From a checkpoint of a small transformer trained on Wikipedia.
Architecture: LayerNorm before each block, no biases in attention or MLP, untied embeddings.
Training: a variant of SOAP for these matrices, 2242 steps.
Each number is 128 + 32 x the weight over its row's rms, rounded and kept within 0 to 255. Layers, rows and columns count from 0. Numbers have three digits each. The size before them is the row's rms in percent of the matrix's.

# layer 3 attention output (transposed), 96x96, rms 0.166, rows 20-31,52-63,84-95, columns 0-95
088:096138157148122119154104158138116130156193044085143099103087124143119105151112120146118124047152097098137128135133093129095079097146095145226116216170131108086105140132133155066122155151111075159165122124155088150162080117150148113098171136138149154099108177138084184164133111140144091115
089:104191145120102190150136041141140090153139095146146132114127101110124087120144101159148110167088141154082103156173114139092113134140070166148155116135116130120104129109123186129109109111091129198153082216122154097167150140169086067174138170101095095185159088155121101179089142143107108107
094:104211112134126129171149111164144109150089138133082112092159127156110102119095148049160095142134096131139126157147154131075089124224108130110150130130101120185133173100144080145122150188153115068084184125156137099126173104166106085108096148150114145118170173153171131125055132127188139121
091:144137153109120092058109098055189107109128118134156165148083083121139076154087159124093195105133115066161092145176109169150141082156107132130115150135144131128115150104107187088160113132132049119169114128100191109117141128104106147130112112135148163110099174112101052130135135203083165122
104:072176084134122149108122133148148147173068097187048141099129114074121195123106126198121141138075139160110117157147072143114181163098187183108120096174050129118141122124192110112159105140149158163103107090136137107120156140095141149121126146109085115116149109150109134098129092193141161112
099:165105079134152109121111112131088107173134118065160099093131119180089153174096134127127147125158068110144117147116145098118084142155151123090219103114145142139119134101058127157133067054142071120097110084119089136111104185072089131158126116104195118143140157129157121143075155139206122138
096:086165115128106104146147078152137119145173038089121155135154067140096165130079146123156116126127097155132139124164167123110067153163096124099118158156096161173135153132135077099080150107072162169120121121138191122139178136100139100100165127129142112080142147150116107121041117040078118164
106:159039110152067075161122134111125096141210096147079122162130097124088135174105118121086088158123138182105150156139146136118170094152148114098148094124099127168134098133108170085139110107066140114115127112185134142094148151099176131086177109103111175187194154091091126126098107150168166149
104:116130112083099098105214154128181127113109197162086104092156142184129158126159148104111111138109107136124143137147109137119133113099103187077173123149168109164147152116133202148142185201110096086093081110102097134140162165135133120171081094086130091094118185138131142132088183125085154085
105:109125046158165094113096074172168149126087117118086137151106151100086150201088196129092036097092148110130144180130166156115164112048112134120130116083118087127127118138124081141131172140134119168125119103149171131162136156183115163108144137118161205114135126172084102107121124135125139118
098:069084147130116079099125120133136158166209125152171143191093124128121132097098128117078135128123163146112108148166182120110122117144122156158128134192124128196136154067151119099162067105130074147171130074130151102101168064139200157157151113167060149120138143161065119105151139114134107101
097:186147128181087115158125094176115141184158178148135155132137169144148132146162126109165046098144142134109074147116096149152150127101170081142114124108199197103211128100103128164154135132224121117126093143156150118130114120157155176161125077140173144141094162141121150157137131152153185126
103:211140119125167132113142084142154168130103174132165149108168136127114107122097157112098125135126150136081138168106109125155188155212147136105057097174125186083109054148150092106161196126134108120098125119139088175149108092128159126159088055162156088113122082123112116171157124113087139096
100:166132094099094098116113139105116172140140179124144132104074147185128149169105102133158145114096117095176107118092164157122153175101121129142160110157124138102064076142137155121118060100145058103135154127141158147243142104112164145153108123116190180133150144200161113095175157130146080152
105:158120173114161143102151175098147164131121130153097103094099168091120150132155102111119132118185151079096125047074131087110121181136114126135154168134105124085155155116139166075121134171136188164148142099123098179177085086149079096094121099148143150175085060135086100139198093140135085158
101:102123089171125129110131169122133100153137175130095135078171149122080133107164131153148118104127129189128168131095119112099185125068179173124121132120038077115104057124126138113108098128092153088060080105139073133138116082102144117086087089152155099156097090135144147151152051116116112071
101:110131142164172115142156130118101155120188153096156194126131139176181108100120157111116109091115127126159150117068147174122088158153047136152099174098233102112119106138108179110089147164134112188153085137164113159129090206131163145117129137151198135151146160128137126077135100127101117100
119:062093158099149117106124150146089140134098102147143147110081140088151120109108124133133151109064181105133091132102153123098121119110152075152054095133095145093117072187137148098156160141073137138102132135074175135217140169136107135138184183200173149150137121139080092082134127104154156170
100:115117156186065106123114159086117056141095213133115146122124118118129134117142180121066163179152172157186102167118177147120157079176138151112132095091149088122071138127119120137111112111114123084110150094098123094102149141198099044133085180118094156092175117122144141116130174125138126103
096:109137137146087137134145095100137146153097129063139128077129152132141158178133119148171123143117116067103084122040096112166103167186086102128126107113114131151107084214092119128139144146171085132102126133142108099112118086172126173164151164125103165106087144147151140165062090072062098069
097:083098160206128088122138125161138147119138133122174122164140123072190121107159127155110134171176083162082128192208131148112119092097089074147137178149112155104108128168124066104180101100090142096122136179139157140099132090163171118058177114151154119138131104162163100161137101146159121097
105:126077138110101150160139051089104133124169145110165115167075106127057128157203141092122136120149175113103149054139130136086157146163135136127149153179127159117086137162197158153075149109174128119140101120138159104068153115105186152202130137163131084144160115097138169129165160145127084105
109:109181152150155147139172152173130146076093137131167136100165149148158095137143121133063109152116054088118141132121095134098059163151103144137125097112185133086103142167125128110097181194206138084131140106134153135212125183108121124129117090115133062091137089129166091150092125181146116154
106:117094118123162174138088147125128107153136114084168094157135106140130168112111184203103178152133148095080136161161128139076147077128106175071197163113135102137096122066130138153143121130190138135176147129096129104136115133085189171110147123073180136169123122170094145167141090183158160186
113:137099076178159102153122107111154174113129109112167164169162130102092149154114130143143178134125149146113037097121138149077136091077127067118189063087115144172131108170076123159138071148169118127117174179056123108140098170134127175149137159126148170177135170135147129095139124135165081121
098:126100112103099143086124111160168102103066083127097187139099185145118198099146133136091118101149128158178116105165175091135137119158104110139126123122120115183138088113118043153150149144185165122094115089123112119097136206159184100104133097147069121104167131117115100124124113133214134189
095:166077161112080077098090131129135070103113167139127176148152111094123103095071138185103135123114116219147119188142139084130162165066111164125097081107145105140126071175132121154154091101082127118151120151126165149083162156191128144149132120170123195116134139081118114111136191093132159120
105:143087176205103181089121118126055116068152138117149103125102117145124139127162104095112107133118137112085134150089115172083076046159126125085070140140181089123142147119194122161136217088137135168129109170143140131170123114147126105102068119116173077145146115108135105094139103134175159135
091:160144099106126173074110153088117096106117145157167101147115163067095087177120097117144123118126169092039114084194136038138123134165180096118198093134097166130132090125108115147123093142145059059115140111119109137131080100107123106173096126165155085106097138133093155124152146146122124152
089:135121168133110145095150099083157115106141158141094061175182129148160127109080122170106121155127166087072116089101129128170066152121112170142130160133181143104162143112123172160178137105220166157160096172138094133071089123115174149123098123138054133080150126118123131134175097106058133135
103:118147175145178140136166149141148147089075170129119111107107133186148115129111114071162124067116129153108134128132088109111106129107097107130176076099102110079056097120110165117193142146136170154149133106118128103113128075078138176149139126183090144127062095168132143069183100210160115083
084:161130154097139134087105101103104137119102108133126104193144151117137132096118150077150170125166081103147106137103092109104148160138108192152092118151135136121091176137126161102123144125182155088198184115091051128167152087139057108051090071155105092123106156129104133151169072153164165096
099:131141117149105147108109113124140094159083080116122169136136062124079157161114133153140163122194150053132091041129129095131145137114139142123137174090057159143151154078117149112103114163150181151151128114129128060170128084145080159168150097074145127133143074137115099074114082082099099176
105:102127135101111124092161221149088116151130124153120118128205107149164139062131107135135157151116127150135093090099090142185151103141112169227118071081120061106199134091130140127107077124142164132117173143114078154152165128097152121125117123101122094117122156144161125145139037111111106142
083:144107127034129118104117099059114131093130153082026061131097083207138088097130152073135134133166107106148143112136165113107147152097119096143134117160127121061168155119150119186126162165156152161159119144163162172103118142161130087130085078107142151104142135158145105124108156085125149161
100:131134127132115146091125079110062117154080120093154112152145129165122085099147141098094138209083063159127135186119154173126090127126171101214144109141075132131105159140107138145131112128096154114150121143136211085143178108142116129117077137162147195155141122078131144097107134146055091076
# layer 3 attention value, 32x96, rms 0.152, rows 21-31, columns 0-95
094:128142222166166191125086133095095141197138177101153113149152118123173133113165133137211184158079130117078077180149152121107136154115112108159074117124112126110134135126134092109116110145112134130131181102105127115167114142040174161078066155105125097103116128114143150136131155121064147122
101:089072092157105171135116083201078168188187196098093108182130115130074171100151146110159093175118092133118086160158101169109100124112119147170148121190141117070123120096149104135122095157137123163130126181111137138146196093127088105092148109105108133077139137155122085097125167112104149146
102:128136098112135143165166154117151130149118171188123141100149043129144107136128153127097147116072127157082117150138083087141135203111104084166131184154149094123146078100107081055102144115130166158076156139148121096091173092147160135172219123097170070120097128130129162144143156118117081155
094:113105157123187108048127115131192099097113072141188113112180088112160154158085126155128129136169068085168106166149175135114138118094141135160120098167118100128159028079177153117079153098110114159173169110156134162100130142138089134140125093163138122128133152169181102143086098122156127155
110:125098138104160114208134150190129154091155136153184159175146118110064104114122113132165166165087060136146128081143117156091163079122110104131120128170165084164115142148160127155051115123129153091119156093168103095128165080145142110100084076077155106173085182129144161139148149115081119091
101:169082097132132130081120139141124089130117136187153122119161161077085127082152079182158115142100084155087160143109133102100162175129123111149155124151104159162103139074127108154157133098150094153138194134108100119144032148136135104054069123137150100144116035129153147172135111088155168094
098:093129183151178034089124127172133187096127123129130174107110166133130096132178164174166132120102124116097158136095118124148224122094081128133145235130082150126111138094126111117100100158130165108099151149155140054141122168149088101087124137132144104123139136145177110117089126149137071117
096:088097100120092092156083107106142122114171188165201093126114184143112137123106110150073075102148122160194107161166158109176100160122080105170102137089164140136135072168113130107121068112080059133119094171121116081119125214112122110131151111143147130155126131060140162167143129138142107125
100:148156136156125145149155103173092080132118097145196182089084128158108122134118124146162072166086090138098125093139106148134103156138101157114100167163050174097165135105173127129106127187123088060127136064176092172139142149092055137119163138139124140147081109085134097157094185132156092131
096:164122115125139084131100097145148103173135152123092148104113134138139183136137128140176143112081106081099141076140172105121092068112068194133160091157145117117165110144111117118097100103094134163064150093148188118081111191169104172145110154087153073124198108163127155098088178073148164105
106:160112089063106137174150124109115158127115108092100131110097161134079133181114139181114100139095134144123115148115136053139087076122135152099133170123142115077116124163164131109119115080095117100110081144207046155166115145086074104105154149147100113117102134177144186062209129126149096129
# layer 3 MLP up, 192x96, rms 0.174, rows 0-48, columns 0-95
096:177125096166107127042104079079113101124044170154090120150166127080151099160118147075160125157131087144135120088155166147145131151123131162122177182177101167144097158128175150108082173189153129067140095109143148141139165167121124120088081118077167112126144149192119151143139128101135126103
103:220093182090108145092109142120086172133053114097155143150139164102138121153146153047102136090128129076131134095057162148178180126154177157136114110091159104185155094104124140159127079138107151124093114125122137128132097117097143128091100137135159087158120084046146127097151139085158153127
099:172125187122108090091116110131175077186111121129166175160107111126144179149126110140100151137150139153087133128128098043138190138145069168136137132127123121168106115124130146065159138069129127149205123126098151135126169125168114041164146139110072147152077163114095149127136125143142087201
104:134122106069148124122134127106094127188130132138115159137139166210148210129117111106171150117116157138087123080139111129115176129130175138106142086058129081150061118191125125168109102131163095133073111100150111089157073117141142131153203143063152116125173189144134184126153139122132080130
102:168107105194119138149109137090107155086131101118147166159117137073075138117185118089124073099162131159132118139089103080104155144203157110160082139094139085108127107161163141165135163154099117156108132112192120122183109148069149178149078109122151095114133087115132165156154134168051111060
104:098127112132110129139120172075149109142177107113110154165149080069123151122120108039097137177133123089110111109127095131138170077146098136126126139175045097197173119145222156150143125142154114149086092126150161099127132124144133096116147121078108133098151199099077093162124153122153152065
104:138154176081091156119110115175143127102090119134087129102119095090171201139142090098184166097133053069084111108103101175167148178145119118120152104088163133109142136153127116178075131142134096075142167194158128154153175098141120065175154158116173069133144113121168125105087137105140130139
103:121110079144191058139120094149070131132114063064143125142193119106147155096138193200170115133167088123073081094113116162172087124187145145147138146140115107080095142069120100151134175171118129125139093144136095116135128112084135182186147153118125149108138118115097149160132095171147162139
105:124140077173127105089160113132157047153137139125153174110147112091139105106143130145130145093146128182046102141144159145095163108086147188143149147116165143142130078106167092147106104105083080141125111137104113109110154175145099140185135169143143124085149095197154156087119071099217137181
092:126119169106160166158100189168101139096126151126134132106085170132144112083163108089096191133196148084120085162141139097122164157124066171161066190145108156095131117101132156106162162113126107140132063140175131149103123145203093121112114151135161143104112135042157115117113080126183154101
096:133143102140184147154140094136131153129122141123159163189197116135137109051091102157119171076153088133144093110115159097187157067151146065135131168165110110123100144126114056141146139095136112165143150159118137110153162092152146119150132051149100099203158142129081141188091097133115082087
101:162122085089137205106191179156111119115115139125098146134124135175143181098135062101132142085084123060182121171106117088120121146137084130118113121158154161077095146129145057138159170191085083124152140095139150088155149095065170150158131168141176118122129187097098158102137129124140150123
105:129120111149158108077151108092146162133085124110132102112164100149163091152068122142163170101133062149147055144157101110107148157180128070160102149147159153110100120093159087149117136148152102039122122123126114080126101130119137078140120146147106129099051129106083147215171150146163126056
098:028136141155130104141218116135082101138103124145150140137048137131131157222082139144121144078139158132124116193145172132164111122101111140106090159178115087125153159079155089149145154054154143181104080125128167107104140110143137079144136135185119082100118125156128139152114121103123129142
099:101159130071171144100091163109082122145179143153148118144097161091160147102163098157134162225148117124145079131132139119166138166154135192094123073085091108120144088139101148145098100073160101115119095160131141140150123174075152173077167137164152181154148105089105186118182131144182121136
102:133074132091080156112139141120138114150170113160128096115146140094121048140195154013156052162174128097070109124141135117190119137179121103178140134134134138159127110146148086097097158110136135125136088110126120164144079097170177128141125158166124072139136137147143100165167089109137184135
099:099147111160106138125198129118116148111140152130147148162154114163071085120112178187150150121130127129127105066138160099139128134190132123120118101161065170089181114161166143071154091156136074157085077087097179184104095163104123093131174112150151178100173126134075105106102073147116103086
104:097113088086143233146158137137164145092128178170129113106144120132178092130138111166174126135078061088177089114156108087126132148142141161124153082159049121107104144106154102102112089155132100171097117099107105162185082144121109084123184125148083132132146155063127149156123143106134133189
092:125078106181120138108120118117100151079144138102153107092125073109140116157190126132156155109145119124072130177190085183108150170183099158128120084108125116187112099117135131113087148147156139107141149122199131203085092141100194117091163118129210062155144106129144123146145064109141130119
096:129049132124106107147100139113129178080103153089137142077138166154164175136082136113100059111118122089106150162080145093149044101147134098068113126161120138115062117125153126047103145145081127112146164183129160150151168148132118157114142138161142143136093159139129108034105114153095102158
099:133041128129184088117126125113141119153136151152170124148149070082162065174114136156132157108105124112129057105127126129154112104085133156211126170117142078127168104196079071127160131118059122120114105132138160145150132145137154115105102157145148130094132107203119128172198070112160146123
106:093145142158088041100103147160151152151137095140120141161091172107104162067105119094144149092133097090168095047106136095145171181079047104129099123110167090168156138180145141101161157125123095138125131121161091117159112159152107140163128150164088188192130101157115140105116179107120149105
106:124160150140067076133105176159139129164129170080148142165142095078152078142147116117191130144160168138079092122092123102077112170079143118098136124135151136100143136120137178096144117176142091086154108155206157175167127100175071129098138124109086106135083124089102139115109146154114108026
102:158105149143057130121149178066159166101075146063117119122117113108172108129125146134145156144127120086130006119076145099137090108114103138177154096084069139097144109160163133130110134087131130111181081146167123174168124076128135123134138126116165100130140150076089180131105150127169179153
096:147101112139107173093138172106161118094125113121141129046180189175095141137135166171135129124140081077124151094091111173119105127165180163079126170154059070156172090134166121082139134181114138192121129115117080108122101125082150126077160110062113167159170114112158143141139106162101119132
094:115181132135131084101166138149170163177180127131089122095150049118194141099097081193137119100131128129119088107121124104074141102129141121109174085166110147110091181132120135117135177090121145102185097168127124126202146097240114141164126118110094136137121132143146160133160126080111075123
105:069160145203116121144107112120083073135128107140104094142146131127128152173072171144135115186123142092157108123129134089159104096191129163158084158088179091155091114128086158118162133139143146127129137174130176098130115168103083089065184207134115160175169119170153103094061132149129128126
107:120128102116048151142107134119156120161078095134172125181126119169164124150064092106135082110079097122131052179057141122106144217141148065226133090108147113120162158114144133140116123070089143140132128156194093136117120165141111119104118118169125118132117162106146121123125116133074110121
105:089128188160161129070139143126124187140109139127182164110108160112082137117083073118150114145112138157185159141110119134140114209200087138117122090133162109139099075116185111114183118084171184134117163150103108136137110113153113127107165141164113139104116109095131094165086065090159065074
104:134116172121095142049132136107080179113072170142167103165045164125147164130191160115062087147098143120095114102087036149120081098172112173129168138112125178132145057132107100146145096112176112136131145135121104123097165166140143072118076122104136110106096112142133126131141132120125096093
106:188123091150154128118174125092124093171166077128092113142117110160128108131116091111126152079136073067061141129071107177188188138154167174151152082097126131116146119115147125163135116189090158096122090093136153108156065126120124135146089160147128112158050091143143145145157190092082118103
100:086134150138125183089172085130106150126104061151132086129065109163157127140112095158130181150099125132083188144169121130124109142157087128156168170098121103134179170137107151103132129169125041122106103115134169111136183152165126137098067142107132140121121119102152103119041039143149174150
097:119151184103137097153145210158181122142073112144087137146184118132214117161106084075111155115115090122091111138095137117122143059121111117111098053115129139169145110127052120098190173118091120082148124126126109121048143108148118158129095124134131116158178132137169135135101121173099085148
103:124137142187159153106139121052081065151184161158102119167112106144104159119134161115157112092115164148162152139076092104130117145113141143232133132075122151175135159091128157135126117102123188188128125143119103127120111147149183158182138126137110081123159112089151165047089065124124139138
110:103169138149124088095155121078144122160136118168164118180106090143146136124109179113092089140129161106114105171152116108123158185146192146108130129092141099094163140069169082102078155110155139142174099119092128078178082111051103115113139092119146091121105159067100169100168171119193188120
097:152117112088136067108158106108186106153169112145116064190134062089147159165138140132065188126110108095100119162144080136210151109085139145203122071162139165062157131121120134106140098144117065106162108149098115152148117118130119128144116104078145150127162123079128168142173133120128176111
096:112127129171127048168159155107097116156112163112143152169064137115132151129140139142143164103197156122155168086174103119105170138131124122129135149185143132142126126106092116137079147089134109160101134112163162060138161105131127093183105163104086121114116136208138041182166079153144201147
098:137110150133186165107041073151166104111094195106162148132136092106126144131113153091119106145128117157141153141116135100145131086140088137120127129134105159037145112142169091144146168133163132084138139080128155097187153151137077140148099129129171083136171125150133126103169139194062034100
098:076105051143148151179067114116113114170121105145078119106132152111110084160138113129125190136130144147127168132118133145141190108122140125221122129082105140148128094101131102032111044116084138081115127170124160131150127164083146132163080126139134174153160102158141084120148136188166136137
111:089103175157081119157169163106102110159142074144098204102090127089111193153072060109142139112135129162166094080104185160191092168150147099140100146144119123121078090176156133097138147118172138122076104086125146181148100137122108125154148137168080116178169160102090139125119116133125169155
099:065172093127126162112132166162119128116141144138134090150114094038117163118172138164135152089099180089177147091150115146085126127096134138123177086065136115143168157136152151139166140124154124137101163164123106158113158104101105088157135106095112059089200114213174157138178116125073105141
097:194114133096184135165129137100137152114137067170228136098119174134187120139120092124122121134154074105140087169065119191136139104151112123195095144109181103113140112103079082103127145106155114136145142075099125104128145127174068104178136165179101089148121103095107125156081110142104108150
111:166144116129128049090093154077174120114148087148166199138092135120189147137118191172143150089144097148135078112120120115155108167185115210110149157191125074117105113096127086146133170181159122132071136135145106125052135119094087110082126127129127147104111086130153119160117146136154091095
104:093095121094116073185165122088150122152152173105126085183170150128168108177172162096146141124171085194136120127100173159165145090127121173164104153170205089119100096130148143176141105154102112112131083095128162127140103092102114142080149154090118106110059111088087128116157063125102155109
101:115125067085158187169101090153129140142121066101161127153157104137144153071184156157083118147148147106087136129121132104108183138135149116177132047155139104117108119053087109134079133128161051120154105103103118118158151164108120132182091113142109055134133123108175184169092159105115156153
090:092145130164177173065106124121120115104118191137141161168158168091088115111078122114118150092103141117094138134080124130150140170181175114117040061153137115128104143147152140152161127129193119176102118128121116129136108109111125147113067147177091097099107103122130095078216134128201078117
101:133108113096067126141103089108122192087118163124122069165134107160075109081127139115077105088163138135145130114154144146139119169128089117128183094154107103127092100135159195147127125159150081100154169130131090114196129170221154072140103098111112125167075169090128115173159125083098107175
101:071085093147135151133124115160187154107110119142081078144141113109137128140148036149172129132095130111113125155133120172069110140128108090110116098133075116069149096149123154163143176071168090117113127152157228113164099099118135136140168123083107127180151167137102174152126121060139122193
105:172190143117131070147145109079147155086093109117143148106106155128145148092107177114072096085129102170074156113098200095179155198225118118077148095105149102146139150132179082152077092129102132125119080113137163080163131146150165074141116154142125128162111100127137136151166158131120117119
# layer 3 MLP down (transposed), 192x96, rms 0.173, rows 0-48, columns 0-95
097:127090187110145130180150142122152162124135121070155135094134125137102160069162091126105125101106132102089103203136175098133148108086086103066161072111118217144150082121094149098112120080087151149187114123099140099113143111137140133092123180189107119183127141072162094157069121125093131137
102:135139097120111148119177114137096130169095096142137123132078111192176118084173106158099097123108059091096168148115097198125062103110162127127158123087106142146135095129187120079208156119099095095096097088121137159141140103192072087147133149113142149122068120122147101106057140131161134097
091:098111059130106115134155156178125134151141167118123132207098075107192078126180171107108121120140119157166095129131143133083099180170206068085174149112119148142123136147077089095114135118130097093073155144159133159101131121121139159141143103210123119108126103123156100109150088143106200087
109:131138130123131116116128076156157133109083168223147060084113046132090134110108187127108159109118115159142139229081145137157120117169161188139137108148091141110183142116090160164136156162163130174136117103146121125103145141165123134151167084171061132143144154120106095097101145073135135149
097:074104113092102115104122156172126130116063124129090061138175079132171168111165100126121144082093112151119127087142141134160112149147124122096130147166136115143112151093160129068122101156077158119179144170169066094069129087154206148150075115139102140181172159122124137088152136143185165188
108:223080124107100114132123045152136094143150142153118066116107121177139116153140133182098079088106171137102147166146146102123088170070118142129146102112109161111119110128155098134104157183091156142180149090075109126133188149131184113044164122118157145105143077134083129082131103124153142141
109:147138101107139132163136124121129106128157094161202112135063207171082158131121147132097108161145107133111106108102163123126136081150137170084082130092181103175102164142132103090172241140090124113091117069084147123114106150157143120125121157139156141134101203131137166127064110119146073130
093:129127093111222175162097157116141103119142172119133103127169102129149169127117098071101191133131183151147115082186112108124175168078138138115171192064107109072133129146151088126123146147142161088158133124127126160155095120163126145098097075165087072178163076128164105132177117118114112096
101:121079170116092096146130122099139128122080140105174133162105125162105143095131154166118153146160164130183092166149093090137118174106155079092228127135097074108135167155115094151139151128172094141149119151087143106152166107114081086111137132176112122139062098132123119205161190172177079102
091:112129123149137060115178099088149152162150097085074122163164097133146111122105123128117158084103141141133170185162131194087087118130124112082149090115210148146079087140137097132119112124137123189180195167100143130116185121109109177109145137101091205147160153148069139109116148125147182142
094:110141168067133090157099120084191121158128109169085119128085088138134158093148115107106053103135132135055122153180113153113126097104112195122150089117106156173164127138089114127079113190153138122173101086160110111086112098122099095118098091154159129165059174079136126128131159114065135081
102:148105157104166122103047138161155075141131115166114175124114083130115171081105132169130149144147100154104177102167068190174109195107107154094151169101099133085132063154151171104131117141124151185164186103144097146167134123066126107181123137133091103121129124129132068148141177168163123130
108:192144105160147145109096098127143040125163154047146174103119124138094095120123106179156124180137130066127111138181116123085126097135093112114126146126131110139191090169154090050091133154119093124114172121130125177104139117135178133140125171146151106204138140056122138074131095104085133147
103:149118088118154176117063149173129208142120060147090114103097135127135099120137159147163067101104130115212132109124125129118086154141114071183100104123054130113162153117138132208101107107140142082174110126120124168104104093167139099112172131083156129145177111106142153154142145114153203154
105:118094139101145124129052145170103084152169175103136136168113144134172165108159148109162185144154157107138085167173142072139099082090076137089110148179122094127146153091064108155154190049118146129125114146097084133128164132118149097078108119126175113072153123174126151116130094086125113065
096:094129198142160124117068148141117145128094142093111176131052129108117184093108116164127112144108177131171114131110127120087176076079105113096112120073154097044129146125135126174106133140144094142153101096146107158127148128077108125145165042065067157094142124105102137139148137131070069113
098:162164138183146128151121116140123123145123081144063176125080138091192155095128092114072095103182155106114165125151128072110132124075102142120101118099157109156149120135115096053115131130145175095144166150109046089164145151150095167094111116101062152100113080151095081158162174155139178141
104:190083128187149083108135109076097159076119136099148144160124133128098168137109122119112113133083139164091189149148158102157146126178115086162120083051184053151099094168145168118156115091141143086143102159079109125170155127164187173159113113163171132151062115144134143153144133090127132109
097:064160159103177178149085179118128133181140122184155188131170145159158179111143100173138125129094168121165144095082103192126084132105134124073114128180151145111102123156176170119128080128141155139145117146101155062110140069105127133176148134169140180142093135095143101162159116190117173117
088:153165085135105141100154112148176118102137143111163095135094145139126100087118142122153178178078108138051149091124120136113153112084070156139104115131121136149108122131063108136078090122112106214127109149123087109108079132127191058120097134108199069174146093063142097146169111102086127156
103:091161096098122136152152130178148138155090113108137116106083154164078098102106123186053105170114118099113143134111119135148137149079140140097198093098125139151079165131112119144132149106168102150121050121193144072182159103163133140149150193110082159127129094093158109167081183131167090081
105:135134118109163107134136117195118152166111162098168159164161112157131098144146084077060143097085175068149120144111126173106127084159137074127173146114129207114114074061119125089062110114154064130150151147139162135167121108090140126157117134135152202152130141090143155101147055149133107140
102:094078107096107202129183141121161125103180163162076102106139125122123161104087154141075064097150092165151177110130159179171145100180140121164124175146077139102159169157142143150155183099108115157134159086120112104138158124093155160141119105162120114118134096136077136146152097073114176210
112:148111174109099157137167130086032075147156100126131129175081151084120136115119140169108117184111127149138142106076082162126119134119123187120130126128141107153178168147118163136159078165110068127116122121128077082150106162095060089118144137101093115050117152156154120191055143121133156100
091:084115127145105100057166070131109097202154119073141128157154142079163160106109076092136170075133158130138118142139076117077111151103143092180137095114164149097128149113060139149163144120136135047140100087143181168165129122156118128153068095068150173134111144162097135132148103106105111091
095:131148153071146173199126142157089170106100148100108095119184149085112154093165155139133087152080100130211206155136109146122117134152147104150103111103195192110106091180125103118119102106076122118072125115123164113083188183100149126126144148175127146108058134161119125106123145114127093123
106:154034086077087073088143165091127211152101148162106157113115128115194091114140149095124161108111106122106115137154160150153147161097092115169175110228139096105158062108126092163156139140127117122131081097149140083091130071140112128148121101111123111098086137088114101166102143122127104121
122:154153047129160160138094124183123125136097051091115104137149135180201158166091160107102113050130083103157143149103107149171094126131135106149148155117129086123122136164092116106126100133184143163134128134137178129132121069145182074137116120070119104142135096169147144131141147037114187109
105:164123112119091120188137123110064111109165141108095123163136118147131157137107171147136075132119085204122087094152126119053130115124178142111121079096109101138200156116080184167120189175197118156087158161154157089094117117133105152082147124109112150110127082119124127121163168145109197173
104:145119171087139119160113131098170113146166138128174143091125152155135142055122120109110138124110198076138138139126118120155203136136175100087105147126134096076227141113147131086143077118079096114173118130163146142129080133103162154179163143164130074095165164081145198163145132074146133150
114:204127134143139168163134143123132129086141153134124165115086134174117094127124090098117077108075070129125118146125106139109158077164156087107115083097136142128126095131105102078148105111168120194188127148102107104148146092148191149170164119104166108147164127149024114138100227138158154134
095:146123084088114110126152127155117147111107108113125102134167100079155118108164115105138085149161135206123082072104145136131151166131129123107098127136098165165034152148189129150131189140118120107140189094156098144091128114068170161195152125140169129109134126129077150136194147118191048144
093:113100075144046128096066098157094156090132145049132145100138122153101176158150192159107114128106125141115129159168135129157184189126110146143148213140154123107159137094183125179109102102154169154149153089125113067176110137089099116099145148154116148114146131106123132099200187121114121115
099:165103067110150178151145130101089198150098116130129120096112141192122090157139095132163123166105149138102123128117121132094121135216134130029118150112146121128120093176146110058155098108150050115163134138138137191147133113105063149051119143084105095145127113133105127118119140187171118139
107:140192096108078103093196128110147119099153124177142129149119121091056125135159125121159176149136161200148161120131124134150124069106126154077149113179131160071062096146190097168128152118158178116100123110157144117129103180165092177192095157060167102111125120111116130122106120095158139113
098:078108129061178112106137179132108135140090143129102115151178117154128115075122112155100100114155176151091128094097150120092148187137159105115135173122153142212101124087148100133094074098110164184089092147153134167105134073125183172222103165135094179171118157145110108143126109148152110144
102:136125075105128168102122116105152146133144111197136131146122166137082057134119143184150152177108172111094135113092178137127095158137103185153080094076201129157066126100161137121160137151125131106122113102147097189164105120106075079089163113106188141172080150138073157097108106129110179144
100:112173105114139109072131183154163159159124126157173130134106150136108079210125084132108124137071117187085101113117118189138104157124176123075172077113106098122130115139100082119115163094121122120188107078125199108072134103146114122178171113115131145077159164201114172139134120151135088152
088:145146189125195174120130123086097131066132164104128120105117137144139161142066158160150121135131098122118155133138111150113120130185159156097088129153176109056115142198176152185165199167145113111125182103090079102111078112149127094068098117149146070063120155112141115114173095122136110147
105:129140116124184163166124085166132150089104146097121134101181119158120127122140163185130156101115151117135120174118147102070164125113148064098132095093119062133195100102136096120150073119132166160119125189137125194113113161112115096122130148093178100114143231133177064143094157148104075144
094:157128128126175127150215128150112134156118141060138120096143168170172069086138142108128086098116135187067136154087182113078113082140125132172127145141121151143098148134093122089083146139068116070139147120138128147101133081195152104105083154152179112104093141053115152082102097156136133160
096:175164147130116115109114149126185107139141194087112125110131162169129150072212111100177138086087198159081187121147083119212183083109125126104135178137107101145130125170121059123157145112088109127122127171117108087158107174143153108154101113152163118160100136122185164151116121159125129109
112:043111122193161160174182149082114152152145163197179051094099171130100124164116158123094125132192173110118118156073109092108167112107155141145112123081109135133133109167159138119177134129174125125148150122068112146120070113154166085122111143093091150101110099071107167137101107138102116115
105:151167171126103162110121094184169147122121068180113133146127150146172110114082110142161131112090146052105102099209094124134115082130134099077115135116125188090114162129159105125129160117165138140123173138127127104157101176112053125147085117191138128131154146165134043182135169183132094132
092:174089111181130128105095209133200066110131163157109099108104128137176122169098051092146167105167164147130166135100134123140106155155150151117162135099115143116135105161123127085132165140128162139057088149113121154113060103177091094092142116130135096140094091155048117097164121188116134107
097:133127152137096112122063111164195070166093120128111033127135121059164101127116094113145060209140101109121105057162144116131093137138168166108118168123110107168131195152151082125134135144151130171106123115189095098096098091161164135119152134147108181132092089164127121118097129132098117115
098:096102105114120141076114128139122121147131080067110154111134100109157153123112101104127119133141126112093128154166133089093078122083163153126111065104128172149083112132142137129109127100051201187074116092106160138042166080051101147094185178103126099111141126152126124104108092131191142082
103:128093164154104112151143107122075137165140048197145173178122116151125143173193201148190128136072144127126111170073115130178131165094165119117162135097108188145112174147129115143154094113103171128107131171114097133087094156120091178138132067152159132129088088156160115146174143091100134129
105:086124128167147144115071169110141162183136130122138126061128162151122163148128096118196160110166174108107179109135086173126122147064150108204135144133109149123109124137117162184185153181173118060149129165143137168161136106125112113170124106118178120082064139121159146119116186141138179180